Weights of a small GPT-style language model, trained from scratch on English Wikipedia: width 192.
Each number is 500 + 40 x the weight over its row's rms, rounded and kept within 0 to 999. Layers, rows and columns count from 0. Numbers have three digits each. The size before them is the row's rms in percent of the matrix's.

# down: layer 4 MLP down (transposed), 768x192, rms 0.0836, rows 506-531, columns 0-47
# up: layer 4 MLP up, 768x192, rms 0.121, rows 507-532, columns 0-47
down506 112:460501455537545498423497472490578474436501504493522545586519562427462513496482497549479504490485544389561465516495445499521454536506461462483500
up507 102:509558534485508554483478528491475542496517513530489496512486484522468510522488489509584502501498586485512502473533528473484584577489476550527476
down507 109:479526507534518523490555465521499560492428492463509500462573476487494489529417467482486490460460487512478548480479477508469494523513535470568608
up508 100:470541494493485499504510372540527529538481491474486464521507446466526477550455572493545601470486483458551524470542565463516562390469493502509501
down508 103:497534481573473463472525465424447512486516535503511470495475506532503473553463503465509456485481580501563475554486497518486501499555462575453503
up509 105:505547504514479514484415491540449453529489558477548530509510412505571481516510501534488502485505526538483491537457597478501623522501506394525508
down509 089:471521494516535526533477525504463478601489468530475571576482530462543489543459521499612458441493515440550511528412551573500511560528505492490472
up510 099:506550428474514530459583501509514465511530440506455491476448511510510483529497463461465472539424487527484410447544551599510500521478542520518567
down510 081:446499567517516499541573473488542497424487492558527495517510409536508497540569496482457552422450584485565515544454531474457460476543489506460444
up511 093:508529499486473491551466595478550489534489541524506493488484536479488522525514447488556527493508434523528547518514482462494442468520471519430583
down511 097:554435540515475491417528506532493606483511535472444426460549479491478498542521491482520550482412502505511511501464452499476491518451520597418472
up512 101:541454522494477511496549489458473477468524525514510439479528444493494472513549519541441515587534463472455469508479495441515428504591480539477509
down512 097:485538435543473535517524485513488449568574438554510496469503535478543512500481558486596575478519468535538476526478509503421529469469480525483561
up513 102:460569523535549484500580461537490429427455549456533488444510477508473533463526471468499548525509512498562408492514518549515507470529475496469455
down513 110:476502483469486365479477550471511514536386505501454478517530555484484534498622554484487517536529428478473476485436456457569483479542481578471509
up514 102:498500529439541485482517461526456471511500528552478505485527529531442493469468500449433534528506513534525449440424470469507435518504464509493471
down514 100:511570484526552504513461517497462470422486493574417423462516501457488482555560494538486499462491474487495553422487467501511539432457484500521566
up515 101:560545440513478443519531552499441459556559523441507459436485500502466542434528483447475516496502572500615540526531477489487444447535546518491511
down515 109:466457433531414474532488520509510536505475463576535461530460496462538502524539583371496508514545478472559498541538505538559545467545440498523551
up516 095:490520504464440538438517549549519514433549498504448535499469562494466558415560438500495480497530513486467500477571507545509512515515517531541473
down516 077:588522555538513459527547457474431546528537476463549441562527540526547515524487516514524482434525436517529487458451505455503529505451401484503480
up517 086:483510486506521443434543520446471402518614551482489504443459535511531505539474519541571566558447599480488495507538551489517460446465478531476485
down517 084:502487477509497546563492474481521509495483489537447505566536464501517477446536575506548437472534512454471512550441496558522563539502533451501510
up518 108:518565473368487472531483495447510583502495530469548437473605471521458515465545519493451511483498527524516434528511448499538546487529455511537537
down518 093:456543472482464463492431556482491484529546532443456516480608547546456548514487505478512458482442483580402500566571490437484464494563411492527475
up519 095:542521472456486456513543519492524535542496501489518516505551448478433487451476486483532536438513548492442485508420527510449555495454538407522509
down519 106:394562476474439485502523476506430481505538477520522522452477517454559381472505474500523502478536446476491486506459553481500525417504475505524420
up520 101:488514511536457534452522462499539498551485453520449426498497459531503526544501464529500506439561478552487514443514465426544505445517514506497592
down520 083:503527446542477534512544563441509513477519506438512505523450457529470503471458527454445528489492565510531491515521559467490504499515459538486482
up521 099:567560475467478502444495500536551557447547534496570480568530482526482549581496481486585473565575545482509462455445471501496491507497502493444477
down521 113:531415480472507467583505488557471454485458521534520505542539458515523445457528523521535502466496450554531526517589515512441460474521530482502476
up522 102:475494523518547570490561542559612479471488505513454526447434495536467364454483517474554530529546456554516419504451480521453549550493484458489518
down522 108:496439572542488554472541455500577469516532470412533506531455574485467464536590497457581488493498443486522518541463485467497522477482496464462563
up523 096:491566457441519538464494486511551490534479518529504483504452414492512555496518490533506544573567558472445511565426459531485513511493419480456556
down523 092:552469568463520497491494477515488527582571485465537485432418473447517486505519541461455491479511469537532477598503502474488454580538514499418485
up524 107:503480481470419538438444479521544535504477566461504442515556486471482405559525485570499505480538516528441513398449493433475510493462527548534503
down524 115:476475470530416458525525472462430465522539506494458480495498428497450433455459519456492538490560520526530534548572489490553576554521552574543512
up525 093:502499468533457477472486482489450488473494525578489446530466476462506547578530491533524486463498499471453537455507559428480492473540533484452487
down525 100:506547512485489434441503438475489486442485490483520500467513570512514467463574472505516474481502517570514453523414533588496520557495512464492472
up526 105:484483480434511475516551584487582457542503522519461499511558421516522487544457476504497500491545435529482507446537605518424526522473470445484518
down526 093:537470467471413502476523522536526514490443451477533547523508476453498484528510456526505512470436479487477485550523543441580542486545518547526560
up527 098:549538465550540497484550566516492482508507443446553470488562554508528506448492483528454510551482503525450500568490482487536427442505468543518514
down527 109:565540502520503508541482552521504456445586475479530491551459583499535484502512464494467573473545520461486581456458445428452503501489488580585540
up528 109:490546457515496526423415483518466493537491506501495481538414481557516518455468515552475567523524538534439483542514448547502479544490459568519531
down528 103:441618471516548473476461528501500495427503520522521467476533418531557429443484486511568590537574528505443519517454513532449564510471501550447494
up529 093:471567528526449456536456575460475526513462611517522484512506485480516459528538495478486515505446475531487486492499535470431471431464522483557521
down529 084:551520532471506557479526511470429529473498461533509502506467503460529533480519433461478518526489460503500444510512424572620535506496469556434515
up530 105:475517524484488486527494541546508567545480486516536531489518493552456516384485469519515511532443524544459466481533515509462414497449508449509548
down530 097:480494472523472472487449528466423414516462522549557585501521528531523507528596507547546411466519459471462459547473437501545489471519483504419510
up531 088:489503609538534544530473551428474536475471481452541498449496560478503537470528519454521560494542491526558483525523473541576456474512501500498486
down531 089:522512529425505492519465520497485433510513515464509539512495479474529543525549471546553476476518442491538522491507446482506556515415534509498529
up532 106:539542534529496495513558471591420516471544517484496515442495454472368511441460474533446489478470517467498500529509435553525544585478426516445526